python train.py --head_dim=64 --hidden_act="swiglu" --norm_eps=1e-05 --positions="rope" --learning_rate=0.00215 --schedule="wsd" --decay_shape="linear"
Each number is 50 + 15 x the weight over its row's rms, rounded and kept within 0 to 99. Layers, rows and columns count from 0. The size before them is the row's rms in percent of the matrix's.

# layer 4 attention value, 64x160, rms 0.0916, rows 55-63, columns 0-159
100:46 60 36 68 67 40 65 54 63 40 64 68 52 36 66 54 40 63 24 56 45 57 49 50 46 37 66 37 43 59 65 47 51 52 52 41 28 60 44 72 39 46 64 63 56 47 14 48 99 42 37 31 68 58 23 55 59 70 56 58 70 74 88 72 58 50 42 36 55 45 56 57 33 66 60 39 62 65 51 65 75 60 51 53 65 42 30 55 47 69 42 50 52 57 41 40 51 61 37 44 36 51 61 44 38 76 46 53 77 90 69 32 41 67 45 45 52 34 25 58 22 46 68 65 72 66 53 52 63 49 34 82 43 48 62 30 27 54 41 64 60 55 26 59 63 29 38 66 41 50 81 52 30 53 77 50 41 43 82 46
097:30 33 51 31 40 75 69 34 58 59 00 44 52 50 27 43 39 52 59 67 54 55 49 47 42 46 53 40 50 58 63 67 63 46 41 22 62 49 30 58 57 38 42 56 45 43 64 52 60 34 41 39 73 69 65 45 52 58 42 44 75 62 60 72 56 55 75 38 61 43 47 83 25 71 65 87 48 51 60 53 62 68 60 36 72 47 75 54 46 67 66 71 59 24 54 38 42 36 38 51 47 57 66 35 32 43 67 25 26 51 22 42 60 60 40 43 63 49 66 29 68 51 41 74 14 47 59 53 41 37 49 63 37 00 60 20 61 84 62 46 64 53 59 48 50 32 44 41 42 56 54 37 46 55 55 41 62 31 38 55
097:45 33 39 22 54 43 56 65 54 48 65 30 37 44 41 61 41 31 77 52 47 30 20 33 49 54 59 60 61 37 31 60 48 44 33 27 46 49 58 34 35 59 63 33 41 46 35 52 42 79 64 84 60 53 29 66 89 66 55 42 47 45 61 50 37 48 47 80 62 38 37 33 44 68 54 43 64 53 41 40 52 55 53 35 49 47 26 42 55 38 39 56 30 14 71 92 38 40 40 64 48 63 50 70 57 31 68 78 40 45 55 58 52 76 64 27 30 43 54 27 65 46 27 62 39 51 49 47 66 58 41 24 49 60 27 44 45 65 66 25 46 58 25 31 61 55 35 49 56 35 26 47 26 70 72 53 29 20 50 33
096:50 23 53 55 51 63 69 65 43 54 28 37 60 44 50 47 52 44 73 47 49 33 50 48 40 61 71 55 35 74 52 39 50 57 32 54 65 66 46 60 55 80 25 37 49 64 36 68 65 36 62 51 57 40 88 42 55 60 80 64 40 65 15 49 46 32 52 37 45 33 39 34 45 44 25 31 65 47 38 74 35 28 53 50 38 85 57 52 55 70 47 36 82 40 39 35 36 47 23 45 34 24 51 23 78 40 25 24 63 50 80 47 52 40 32 78 20 36 54 45 64 62 61 57 41 40 54 49 57 61 44 77 18 63 65 51 56 64 61 75 49 49 73 35 77 55 61 40 49 35 52 52 46 51 33 65 34 36 57 55
101:56 87 33 55 46 59 56 44 44 52 72 44 68 75 52 34 60 72 45 40 66 58 56 41 99 65 39 51 45 43 56 50 14 31 37 60 77 19 20 74 55 72 51 28 08 55 43 11 40 41 38 34 22 31 56 65 17 64 65 36 57 60 60 46 51 36 47 61 38 60 66 61 67 35 58 35 66 37 49 37 60 21 43 49 44 50 41 63 48 53 43 43 54 68 58 49 36 59 43 41 41 68 81 59 52 60 53 56 47 45 36 64 63 44 70 45 29 20 40 40 51 54 52 54 60 60 56 82 55 53 49 75 73 33 53 53 54 49 48 55 45 40 43 47 46 45 67 51 25 61 39 61 75 39 48 25 61 40 42 34
096:28 71 55 35 50 55 57 34 74 73 37 48 69 66 41 47 43 54 63 42 28 66 18 32 59 36 51 65 52 45 64 38 51 28 45 66 39 41 66 59 36 79 21 46 32 78 47 28 53 32 62 20 33 41 37 52 52 44 70 31 38 40 34 39 43 50 53 53 84 63 49 82 41 43 57 41 60 23 52 35 77 38 32 84 69 53 61 60 53 59 46 50 37 82 51 55 31 42 55 35 43 41 58 37 37 45 48 46 51 35 52 30 35 49 53 31 78 72 62 32 52 53 68 25 52 61 50 72 60 32 66 30 26 51 41 77 58 59 57 60 37 75 51 68 73 51 55 56 45 37 55 54 73 75 54 75 38 68 46 70
103:50 72 52 63 31 25 47 75 43 83 57 64 50 60 42 26 53 33 44 48 50 45 45 30 24 23 45 65 38 66 37 50 41 62 70 60 46 49 56 44 72 57 46 37 46 61 64 42 54 43 34 56 64 60 52 30 48 08 50 62 69 43 48 53 58 52 41 36 66 37 38 45 55 55 20 67 42 47 70 50 55 49 54 23 20 48 28 58 42 36 50 67 27 57 40 44 24 56 11 15 71 38 48 42 50 51 31 32 41 77 43 35 72 50 38 30 81 39 55 23 56 41 49 34 47 75 43 41 30 57 59 43 26 47 58 69 37 52 16 47 17 55 65 46 41 58 49 25 59 52 44 37 50 74 66 49 41 67 62 26
098:73 50 40 21 20 40 57 62 41 66 57 67 62 47 55 78 76 60 57 42 66 45 68 29 63 52 44 46 58 99 61 75 59 50 51 70 41 81 61 45 41 27 43 29 65 81 64 51 71 41 41 29 71 64 28 48 32 89 28 61 34 60 52 62 52 45 48 44 34 27 45 36 32 40 51 49 75 35 73 47 41 43 69 65 44 39 65 61 52 30 75 54 62 55 68 39 43 60 40 52 55 34 49 47 50 80 56 39 63 46 51 60 54 74 56 42 63 38 58 52 55 65 55 48 36 58 51 64 61 50 33 28 71 23 15 43 41 66 38 24 64 43 41 52 67 44 52 24 44 43 44 69 39 32 53 63 50 60 29 39
104:34 59 31 73 33 58 45 68 71 62 46 62 32 34 72 49 52 63 53 46 52 34 45 63 45 81 45 41 39 61 20 54 21 30 63 64 53 37 38 25 51 56 59 49 57 67 48 62 43 62 34 57 36 61 50 42 42 74 77 60 27 37 43 81 43 78 65 57 42 21 28 67 78 69 76 44 89 52 54 61 57 45 43 65 51 60 38 29 40 58 39 30 40 39 29 40 35 60 40 45 28 45 73 42 72 62 49 54 42 58 32 40 47 54 43 47 55 53 59 31 39 69 41 55 46 92 48 63 42 42 54 53 63 39 60 42 53 36 61 22 45 44 47 18 70 79 41 47 55 14 43 41 49 38 43 39 65 78 62 29
# layer 4 attention output (transposed), 128x160, rms 0.0904, rows 55-63,119-127, columns 0-159
102:51 51 41 34 72 18 56 63 51 82 51 39 69 31 48 53 22 60 80 50 46 53 54 60 32 45 63 50 66 17 50 60 71 38 58 35 73 46 74 19 56 60 43 38 26 33 38 72 53 27 79 72 50 48 20 62 36 82 39 44 53 47 57 51 55 53 39 59 56 61 66 43 38 47 48 47 81 46 46 41 57 66 43 64 43 42 66 59 25 57 50 68 46 47 51 68 67 44 38 58 68 72 47 60 38 47 43 24 59 50 28 53 78 29 24 62 47 32 29 30 39 44 54 48 41 45 72 44 28 53 58 47 36 29 38 39 40 31 34 70 57 35 41 39 23 35 41 39 49 56 68 68 39 46 76 16 56 58 78 50
093:45 37 69 44 60 48 37 87 49 76 55 76 53 65 52 55 53 26 42 55 81 84 57 40 56 62 32 42 49 83 48 55 46 61 35 37 39 44 74 35 43 65 47 60 55 53 60 21 49 34 45 36 52 70 38 64 62 40 36 44 49 42 48 19 79 57 46 53 79 55 55 62 62 58 68 28 35 59 51 44 81 56 75 50 48 45 17 53 24 45 44 54 74 68 37 45 56 46 75 31 65 57 67 66 52 54 76 24 65 44 56 25 68 37 49 78 27 32 53 49 73 55 41 54 32 46 55 26 48 58 69 80 59 36 46 54 54 72 38 46 51 73 53 45 81 57 45 54 61 69 66 32 58 66 51 24 51 38 45 44
097:32 53 48 47 51 49 35 37 47 43 30 43 47 74 20 43 50 45 58 63 58 35 26 52 60 59 84 76 33 60 39 55 43 32 52 41 58 27 35 77 41 18 72 30 35 77 62 44 39 62 60 35 46 47 57 59 35 56 27 36 56 50 55 67 65 57 29 31 18 37 41 40 25 47 58 41 43 48 50 28 60 52 42 65 39 63 57 56 43 35 76 49 37 32 22 57 47 30 41 60 67 34 11 52 46 59 48 48 45 41 60 79 43 57 55 62 42 32 83 93 46 43 54 26 67 60 66 41 57 43 25 45 48 43 54 46 29 41 62 30 33 76 29 67 48 42 50 21 48 51 65 44 70 59 23 37 39 48 61 63
100:28 51 42 45 59 37 37 77 46 36 78 59 54 34 42 06 32 59 13 45 40 50 45 61 61 47 54 70 47 43 57 36 46 69 61 53 63 52 75 47 46 54 38 48 52 62 75 71 63 64 61 48 60 35 56 62 28 34 76 60 46 64 56 36 59 30 41 50 78 67 61 55 60 37 41 31 30 55 52 79 67 58 53 72 64 70 68 52 80 41 40 39 68 59 67 73 36 56 68 31 53 33 74 58 58 61 54 43 47 50 62 34 70 55 35 45 50 16 42 61 36 57 63 39 62 57 43 48 68 20 13 53 34 51 54 68 67 49 72 65 49 49 67 24 60 29 32 75 53 26 42 67 31 42 41 49 34 53 30 71
100:69 45 78 62 30 48 74 21 72 50 70 65 56 80 59 46 48 46 39 58 50 71 15 55 28 39 48 36 66 33 75 29 33 78 59 38 44 66 34 79 74 44 47 60 44 59 67 65 52 53 32 50 53 61 44 53 41 50 59 50 38 38 43 66 47 22 48 71 55 56 46 58 53 46 48 69 57 76 65 40 52 49 54 38 71 78 55 47 46 46 75 50 60 42 70 59 57 60 36 62 44 39 63 71 62 36 55 38 51 88 30 53 53 28 67 50 45 55 63 56 27 40 44 47 59 72 64 56 27 30 73 43 52 68 59 74 56 37 43 70 28 24 62 77 45 36 56 41 70 43 70 83 45 46 32 36 41 24 44 27
096:49 68 52 48 36 64 78 21 63 60 61 56 18 40 61 78 54 56 38 41 77 49 22 77 61 41 14 29 38 49 51 38 30 73 53 51 39 32 49 71 45 49 38 71 58 47 43 63 71 41 47 28 72 17 67 78 29 66 70 69 43 37 18 45 44 60 50 44 54 62 60 45 42 50 45 35 41 18 62 53 46 43 70 52 35 45 38 79 52 46 50 62 62 42 70 49 73 24 48 59 26 56 40 49 59 55 67 43 47 33 35 61 36 72 59 39 08 77 44 70 63 69 72 44 41 65 35 53 67 55 64 39 61 41 47 29 68 49 72 50 40 65 47 62 62 50 41 53 54 53 34 66 61 59 42 40 63 47 40 32
103:44 58 51 29 85 68 38 36 67 43 60 43 75 36 39 50 56 76 70 24 10 42 65 28 65 45 36 25 43 54 68 72 48 40 47 39 55 65 68 65 39 61 27 48 37 37 71 38 56 60 32 72 63 36 43 83 63 52 37 26 40 45 67 50 36 46 42 57 41 35 56 36 49 47 59 51 28 52 16 51 46 60 49 66 55 45 39 63 54 40 62 55 73 11 78 37 47 46 36 46 16 41 41 38 79 78 47 56 26 28 51 67 55 44 45 52 71 66 50 30 36 77 73 44 34 42 51 41 55 88 47 41 73 48 53 46 47 57 66 31 37 52 23 33 48 52 50 52 59 45 57 36 54 49 38 42 69 47 61 57
091:38 34 50 30 62 33 39 54 39 55 74 51 57 60 41 35 60 51 74 53 50 49 47 37 89 39 23 29 42 94 52 69 48 24 45 64 60 39 47 23 37 51 64 48 00 37 44 57 57 55 78 64 32 45 32 43 52 28 48 50 43 55 54 56 46 76 70 46 47 31 30 47 63 66 58 55 61 48 54 31 59 46 14 78 52 31 39 28 53 37 52 20 66 45 64 42 67 39 71 43 35 25 68 50 53 61 35 61 70 49 61 26 59 51 62 42 61 76 69 47 37 49 41 51 43 42 34 60 69 65 31 55 44 49 32 59 47 36 47 32 43 67 53 49 77 70 30 37 71 58 46 44 48 67 43 34 25 34 33 45
106:17 38 51 61 54 27 45 40 71 52 85 47 63 49 53 47 29 27 61 68 76 21 49 46 48 34 53 78 40 66 30 38 68 53 32 48 78 34 52 55 43 66 21 57 59 63 43 65 50 50 20 74 59 32 61 31 55 71 66 22 39 62 39 65 51 41 60 69 51 20 53 46 70 64 40 46 67 67 59 44 51 48 35 40 61 67 34 61 77 34 37 55 78 44 39 41 52 26 36 60 32 41 56 52 65 48 59 42 18 59 29 73 45 61 38 63 64 65 41 41 27 50 50 68 42 41 62 48 40 45 73 53 54 63 38 80 75 38 44 51 62 36 24 72 59 34 39 61 61 61 43 66 52 49 65 48 59 26 42 77
092:65 26 76 66 58 63 37 36 64 28 22 29 33 59 46 26 62 49 55 48 48 42 40 55 24 61 61 70 62 69 19 70 51 61 69 62 18 54 34 36 45 60 28 60 46 51 60 57 14 70 55 37 36 50 58 26 61 48 56 40 45 35 70 43 39 43 26 30 57 53 44 49 49 37 39 65 20 46 61 64 52 72 62 34 55 49 39 71 53 18 47 49 41 43 42 69 39 49 69 57 55 20 35 57 35 48 57 63 32 41 69 22 53 45 94 53 70 57 83 35 33 55 43 59 61 37 52 64 51 39 72 36 65 57 62 59 45 67 45 26 48 47 49 71 26 47 53 57 46 61 36 48 68 55 52 76 26 48 68 74
106:45 53 60 47 49 38 63 42 80 65 66 46 62 28 53 47 52 39 53 47 29 31 44 81 16 55 55 52 60 48 59 50 62 84 57 79 37 24 55 40 33 38 64 63 67 32 55 40 43 82 83 36 28 43 48 36 40 31 49 53 45 53 45 57 60 54 56 52 24 20 52 33 71 45 68 41 61 36 60 40 25 28 55 54 70 43 81 72 66 34 16 39 55 59 71 24 65 74 54 59 34 44 44 58 58 34 29 86 59 28 49 45 62 47 44 64 57 45 59 64 14 41 63 39 54 18 58 59 39 45 51 23 23 61 58 49 41 64 45 44 55 77 30 55 48 45 33 54 38 32 43 57 45 34 50 51 42 59 40 55
108:65 66 72 31 33 16 55 60 57 50 48 59 67 29 68 53 62 52 59 48 60 73 74 36 53 62 58 34 51 59 74 44 58 58 43 36 41 77 67 36 57 59 42 54 37 35 37 23 53 46 45 47 57 69 39 27 38 45 60 51 50 64 26 23 64 47 72 79 60 66 33 59 64 36 49 57 61 64 62 57 12 43 39 33 45 36 60 53 70 78 26 47 53 46 55 62 51 65 53 49 24 73 83 68 49 73 41 55 74 64 60 28 28 33 52 75 57 48 24 40 44 27 34 63 52 45 73 40 55 76 43 50 14 55 40 26 49 85 51 56 61 34 54 55 50 59 62 55 62 51 30 46 40 71 54 55 45 36 23 42
096:28 43 53 21 46 67 62 48 58 56 65 72 43 56 43 68 38 54 80 50 66 69 51 55 52 48 47 21 54 55 21 53 41 43 44 45 42 45 47 56 50 24 67 59 45 47 73 20 48 58 48 53 56 54 44 47 65 37 45 23 41 31 83 47 68 77 53 58 37 29 46 23 57 34 62 67 67 48 62 36 31 59 50 31 58 28 45 32 36 40 48 49 40 54 33 47 54 29 37 51 49 56 26 64 47 47 62 57 73 37 48 50 55 65 61 51 69 40 28 47 65 76 15 45 36 28 74 77 63 57 89 20 69 60 49 48 51 50 24 25 56 78 76 44 29 55 39 37 49 91 57 40 57 46 52 48 59 78 49 48
096:42 31 39 40 36 70 48 36 51 33 77 39 61 19 18 57 73 37 48 62 13 42 51 24 34 60 55 62 28 66 76 51 42 18 72 60 44 51 69 30 38 46 42 34 61 50 20 45 45 66 57 63 30 56 46 53 73 52 52 28 43 59 26 50 35 58 45 34 63 55 31 51 64 66 42 46 00 38 62 54 68 59 33 54 31 39 62 51 43 47 56 55 58 33 64 71 45 55 66 77 46 61 39 49 59 55 59 61 34 16 46 36 47 77 61 30 60 87 59 72 73 58 49 51 78 63 33 60 61 54 57 42 47 59 20 61 54 33 31 50 51 50 42 46 60 26 52 52 68 46 52 37 48 40 47 55 57 49 49 70
092:74 62 31 28 54 75 63 42 43 38 50 33 61 70 80 38 69 36 48 32 49 44 64 19 40 63 49 44 41 35 62 74 64 70 68 61 70 60 37 30 63 34 59 16 52 64 46 55 32 57 53 57 52 39 44 17 59 28 28 44 51 41 40 37 43 69 41 27 33 46 64 60 38 68 56 27 39 67 53 38 54 63 34 49 67 58 30 17 41 52 45 45 61 40 37 47 37 49 31 23 61 49 15 47 46 61 51 59 56 30 82 61 74 47 29 45 53 26 63 44 61 51 59 41 38 45 79 68 45 54 52 39 67 63 55 76 24 66 56 20 56 28 59 47 47 60 69 41 56 69 71 55 82 57 61 50 35 54 29 63
104:79 65 32 49 49 51 65 39 77 57 61 53 18 51 65 37 39 37 41 58 69 39 57 68 60 64 64 70 61 66 40 29 58 41 47 60 09 33 28 51 59 34 56 51 64 67 59 46 54 58 63 69 31 39 44 37 46 58 69 77 38 38 56 47 61 47 67 38 66 34 65 45 37 42 57 40 79 62 65 45 52 18 56 49 57 33 20 32 67 42 55 58 27 70 52 74 39 56 58 63 37 54 44 48 46 17 32 39 55 56 50 78 42 35 52 35 66 47 46 46 47 62 41 63 45 45 69 72 54 41 60 43 57 47 41 81 77 53 51 52 46 40 86 67 67 36 37 12 45 57 77 47 22 68 55 41 50 43 14 30
110:59 47 56 66 75 68 60 45 46 18 36 29 50 42 66 29 36 42 55 31 37 56 44 45 25 56 47 93 35 32 48 50 34 71 41 41 46 36 42 46 42 53 57 65 47 43 41 57 36 63 58 57 80 53 75 69 59 33 60 34 50 65 43 47 57 64 41 23 57 64 24 43 77 30 73 67 35 43 50 69 49 66 55 41 55 52 48 60 47 76 55 73 42 16 62 59 43 39 38 67 42 73 51 50 38 47 71 42 19 44 53 24 51 58 36 66 24 80 38 54 68 49 31 39 86 53 35 39 22 47 65 74 52 75 48 32 68 10 52 46 58 54 61 51 39 33 51 72 38 59 52 31 42 39 60 67 61 58 62 53
102:81 51 51 54 46 59 44 63 41 39 63 55 49 76 48 45 47 49 54 58 67 79 61 30 49 55 60 60 67 53 82 25 62 38 50 37 30 34 24 49 38 32 52 60 34 26 26 25 31 67 37 24 70 89 42 35 26 63 50 45 29 37 61 51 50 32 61 59 58 67 33 57 61 36 49 42 40 40 59 66 62 55 57 50 32 21 46 64 42 46 43 49 49 47 73 60 31 57 40 67 19 45 36 54 29 63 58 38 89 49 69 23 59 50 39 79 43 27 49 61 60 31 41 30 53 34 59 68 55 36 61 49 47 33 46 43 37 37 26 38 34 52 85 40 55 52 52 41 79 67 56 38 17 61 50 52 44 47 71 63
# layer 4 MLP gate, 448x160, rms 0.119, rows 0-5, columns 0-159
097:49 30 57 38 57 33 26 37 61 46 64 60 55 60 40 36 27 43 67 68 92 63 40 29 65 34 42 61 64 50 58 90 41 55 60 50 46 45 60 55 73 28 47 72 35 50 56 32 45 77 40 26 48 48 38 35 60 71 74 43 11 54 60 30 62 53 36 45 71 54 59 54 38 52 51 48 59 36 48 54 38 55 57 51 69 49 75 58 56 64 52 39 47 35 52 21 70 61 52 50 46 33 41 52 62 19 71 35 34 40 47 35 53 24 77 32 60 44 42 73 52 32 64 89 32 60 57 53 52 56 43 44 60 64 33 37 50 71 43 64 51 56 18 48 79 77 46 15 63 45 55 47 45 36 58 42 30 55 20 60
104:37 40 80 82 30 56 56 28 26 75 63 61 38 72 46 54 40 30 22 52 47 51 34 47 60 45 55 33 69 52 42 71 09 67 60 40 71 16 44 51 48 32 30 49 54 39 64 53 30 61 51 43 78 53 57 64 71 47 51 60 57 39 31 52 37 52 57 73 59 43 48 54 56 38 59 50 61 57 11 43 70 57 49 19 50 55 22 42 36 26 44 68 62 68 55 40 37 57 62 46 38 51 34 49 64 29 46 22 48 64 35 53 32 45 80 46 44 51 59 50 33 42 75 70 34 23 64 47 32 21 50 56 64 22 46 32 35 51 47 62 52 64 64 52 74 38 66 34 57 59 47 61 39 41 36 67 32 42 39 26
093:63 75 41 43 47 43 34 69 57 56 64 44 29 60 34 34 20 56 53 66 36 57 39 62 44 65 44 83 62 58 62 62 73 48 28 56 21 33 49 53 31 35 71 44 21 54 36 52 66 52 46 33 57 54 37 49 53 64 54 60 29 28 66 61 60 60 51 51 35 36 38 77 50 51 33 83 59 52 33 26 49 49 36 55 26 36 53 42 70 81 38 72 70 72 47 73 61 46 67 47 32 44 48 73 53 51 59 58 79 61 58 61 40 19 47 60 39 43 59 42 39 47 27 64 46 33 45 35 55 34 24 73 68 87 52 24 61 39 60 22 55 35 53 55 59 48 42 45 17 60 59 44 40 41 40 35 26 26 45 27
104:45 45 61 36 43 64 61 42 60 42 46 23 50 42 42 57 64 59 27 59 48 15 34 56 43 92 40 25 73 36 59 30 24 55 28 47 49 47 74 53 44 49 34 49 42 64 50 34 56 55 35 56 50 37 60 37 59 31 45 22 59 48 37 49 66 68 48 40 76 43 26 34 48 68 68 65 50 67 43 71 50 48 62 18 42 54 22 36 59 58 62 76 39 41 57 45 63 22 43 43 61 52 42 22 38 83 52 47 55 43 31 46 69 53 44 27 73 42 60 36 65 67 68 47 52 67 27 51 36 58 55 53 66 64 99 63 33 41 19 26 69 42 42 43 56 32 28 44 45 54 22 65 57 62 66 50 63 55 48 51
103:45 43 29 68 29 39 58 33 46 33 57 39 74 41 41 53 36 40 49 99 59 37 50 47 56 77 51 54 40 52 70 64 65 69 44 18 44 46 44 57 47 66 50 56 40 50 31 41 36 59 46 23 56 51 41 33 69 58 56 40 63 73 32 29 47 11 68 64 66 53 36 50 63 43 51 42 51 60 46 40 46 38 29 78 73 43 42 81 45 40 47 49 50 42 87 46 48 31 38 47 75 44 66 56 65 22 37 65 01 50 30 32 38 32 42 68 40 57 27 58 39 27 24 37 45 75 50 56 40 44 42 32 58 58 45 39 42 44 60 62 60 43 44 63 37 36 34 41 54 35 50 35 54 79 50 54 20 54 48 34
103:54 52 63 31 52 73 56 49 50 59 37 45 44 50 67 65 53 55 38 48 67 28 51 62 48 71 45 46 50 51 40 40 51 75 65 42 71 57 61 22 47 75 79 73 28 60 53 77 19 59 58 48 63 36 33 51 43 71 45 58 55 72 49 56 54 75 51 40 70 56 47 57 31 56 63 49 31 49 07 43 40 43 49 36 63 47 48 41 44 50 39 61 18 60 43 58 24 59 54 55 44 42 79 62 50 75 51 31 50 36 68 47 39 50 48 59 51 39 61 70 49 64 50 61 84 78 35 44 81 54 23 47 63 48 51 44 44 63 35 36 11 48 73 35 38 35 86 50 54 44 65 57 57 49 37 86 93 35 66 66
# layer 4 MLP up, 448x160, rms 0.116, rows 0-5, columns 0-159
101:00 36 58 43 37 55 51 65 54 61 51 57 53 49 44 46 36 53 57 34 43 59 53 80 42 49 47 68 57 68 45 51 45 37 49 48 36 41 40 49 61 47 66 53 41 53 63 76 63 58 59 46 11 03 55 66 44 72 51 47 39 64 80 36 39 57 22 44 63 65 43 48 68 77 46 40 32 32 39 41 29 51 45 44 32 37 70 50 43 59 50 56 45 65 58 26 47 65 31 23 24 48 51 76 61 73 54 31 34 15 46 31 61 19 85 38 35 63 52 52 47 20 63 47 53 49 28 71 37 48 35 44 51 47 61 59 68 71 51 48 22 48 46 66 65 52 46 51 67 57 62 47 56 48 60 39 17 46 28 23
106:56 38 79 61 51 67 46 57 43 54 42 62 46 60 30 32 80 42 57 53 45 42 47 29 17 51 71 56 89 61 44 49 30 53 62 43 56 36 31 47 75 61 40 45 63 48 40 66 15 46 42 52 63 49 45 68 48 48 25 30 68 57 53 72 44 21 56 46 42 61 47 68 54 64 27 42 49 45 36 51 51 57 75 49 70 37 11 44 35 29 48 44 51 52 84 38 66 40 49 47 83 65 49 66 73 49 52 46 39 61 47 40 53 68 39 55 51 45 58 15 48 28 52 44 64 42 70 62 36 47 36 72 70 69 79 17 56 36 29 61 54 41 51 68 72 55 63 45 12 59 52 65 54 33 60 47 20 35 61 64
098:50 38 50 51 57 64 36 27 48 50 68 53 50 62 42 39 48 50 78 72 63 49 84 49 56 44 41 65 60 32 57 47 75 54 50 90 32 34 54 67 51 41 30 26 65 47 75 56 55 14 35 56 67 90 65 46 50 59 49 50 51 62 27 54 39 46 42 55 28 68 67 67 35 59 71 65 50 45 33 42 36 55 53 32 67 44 52 69 54 31 45 63 78 59 51 38 70 75 48 55 63 61 74 52 66 54 52 68 31 43 27 30 70 58 37 66 67 50 44 44 47 23 32 89 35 42 60 51 38 55 22 50 30 43 23 31 42 66 36 50 71 47 73 59 43 44 66 18 27 46 33 38 41 62 64 38 50 45 51 36
094:84 58 64 38 39 50 37 46 53 56 58 37 54 56 57 32 09 58 35 47 60 44 33 47 59 40 54 65 66 73 39 58 72 19 63 55 49 72 65 46 35 45 61 89 49 46 44 38 51 56 26 21 39 57 46 62 31 40 66 39 71 60 69 35 32 30 70 26 68 40 37 29 49 41 57 54 64 57 55 52 75 55 40 25 50 49 13 46 31 55 28 57 39 66 44 36 37 53 47 56 33 44 39 37 37 62 59 79 51 73 50 50 48 72 50 48 51 29 57 35 47 45 46 59 64 26 38 39 55 27 44 25 88 40 55 64 33 46 43 47 69 61 81 51 53 53 30 60 51 42 21 61 61 57 69 68 32 25 69 71
099:57 32 57 66 26 78 59 35 52 53 56 32 41 86 35 65 56 48 50 42 51 60 56 67 39 52 38 13 50 56 42 80 62 58 56 68 25 41 49 40 30 44 56 58 48 39 44 33 34 47 58 66 54 63 67 42 50 84 41 37 50 48 37 43 42 53 66 75 62 53 54 32 87 68 26 28 43 60 84 56 55 40 67 42 61 56 65 74 66 21 55 61 26 34 46 62 53 18 34 59 44 38 60 54 57 51 18 34 53 70 31 49 43 34 52 78 49 53 50 31 44 55 56 61 55 51 51 68 27 32 57 72 49 61 40 41 42 65 42 35 79 33 82 52 64 60 54 32 62 15 48 73 46 49 69 46 56 35 58 27
107:53 46 50 32 43 42 64 56 44 40 66 60 46 48 19 64 38 45 45 38 48 35 69 46 40 59 40 44 73 32 56 49 80 53 72 49 27 32 64 44 59 47 24 80 45 53 26 61 63 22 45 36 39 78 32 59 38 71 74 29 33 57 42 51 80 57 43 54 66 39 51 70 42 64 47 61 64 55 66 49 35 60 74 59 43 40 49 49 60 53 50 32 29 49 45 06 82 51 37 31 42 36 38 13 64 92 43 61 47 67 50 66 35 36 47 59 55 57 33 22 57 57 28 28 24 50 77 32 58 46 58 41 44 72 44 68 28 49 63 22 48 57 41 59 76 42 32 58 53 48 50 57 25 60 64 50 62 55 54 60
# layer 4 MLP down (transposed), 448x160, rms 0.0766, rows 0-4, columns 0-159
098:79 51 59 55 40 48 50 57 67 27 41 58 86 38 74 36 47 24 56 39 49 41 58 57 49 40 57 43 64 78 50 30 33 59 49 38 23 33 48 55 32 53 51 31 70 52 48 35 52 46 38 60 53 61 28 47 24 57 35 34 37 61 56 68 69 57 70 33 41 39 80 72 54 35 24 26 69 51 68 71 91 37 41 55 41 76 67 62 62 51 78 59 44 35 28 48 52 36 43 48 57 76 47 40 28 24 73 39 77 68 47 62 39 46 60 30 67 47 50 62 57 56 60 44 29 66 83 61 64 69 61 24 50 56 25 74 50 61 35 46 37 56 28 72 42 68 44 41 69 47 56 25 45 51 50 54 51 37 55 49
101:59 61 44 35 49 40 54 50 71 63 78 53 48 61 43 64 80 60 62 61 16 60 50 66 59 59 40 80 32 69 59 66 35 51 53 17 73 58 58 44 40 56 51 47 81 56 29 69 59 33 41 49 33 43 51 49 56 32 53 57 81 54 70 59 38 64 25 68 72 56 62 35 57 65 21 23 46 38 34 29 31 43 71 38 39 42 53 51 46 56 45 40 53 64 64 49 56 67 19 50 36 44 72 50 26 42 43 46 43 75 77 59 55 36 53 16 44 69 72 63 55 31 41 50 73 53 48 51 44 28 58 57 40 64 48 24 59 33 39 83 33 36 80 67 63 40 87 53 56 38 40 58 57 49 63 55 37 72 43 58
098:60 56 61 69 37 38 82 29 31 39 68 35 60 50 51 48 40 44 55 71 42 50 51 47 33 51 52 65 58 68 49 45 53 31 37 49 47 64 73 33 31 40 51 38 34 54 47 60 24 53 81 58 64 63 59 41 31 40 61 37 30 59 32 59 38 35 66 55 05 48 43 41 52 52 41 56 96 49 39 53 46 71 60 40 62 60 40 61 52 36 54 47 72 54 68 34 28 53 39 55 46 57 36 47 41 27 57 43 78 16 21 66 77 44 67 34 54 60 84 26 51 42 70 56 61 40 41 44 50 42 53 40 36 76 69 23 53 52 43 62 52 54 60 42 25 31 56 71 31 52 64 29 49 76 38 54 74 34 40 11
096:58 38 32 56 53 27 54 37 56 57 52 54 59 41 57 43 55 49 45 62 23 30 79 15 87 75 53 49 52 47 72 80 60 22 45 30 48 75 56 46 48 43 33 42 51 73 58 46 45 39 67 99 41 50 53 43 40 45 46 50 43 50 61 35 52 34 12 38 54 68 50 43 47 61 39 64 36 64 72 57 50 42 62 55 65 20 39 61 50 74 64 57 60 48 52 25 67 65 82 62 42 54 40 52 63 38 47 75 45 45 40 58 49 70 43 81 35 58 45 63 36 53 56 70 48 38 45 46 75 42 51 50 33 15 35 86 69 37 58 73 26 44 44 48 62 76 60 47 31 51 41 67 39 44 35 48 54 56 41 26
102:79 53 42 43 45 54 76 23 61 54 77 36 49 60 70 54 94 60 65 49 07 51 40 31 59 63 70 73 43 32 64 38 52 32 47 46 60 63 44 58 08 39 56 40 58 66 72 63 61 43 41 36 43 28 56 40 56 37 52 53 51 32 35 44 48 56 25 34 66 70 32 47 76 43 43 45 59 18 37 66 50 31 40 53 30 49 45 42 61 45 28 54 44 37 45 35 56 34 72 58 52 44 43 55 60 77 53 57 55 67 58 73 50 42 51 62 89 27 15 43 24 19 53 65 50 66 78 54 75 56 40 35 59 48 46 39 40 61 60 27 64 44 43 37 67 44 67 49 35 58 44 49 53 74 59 63 50 56 52 42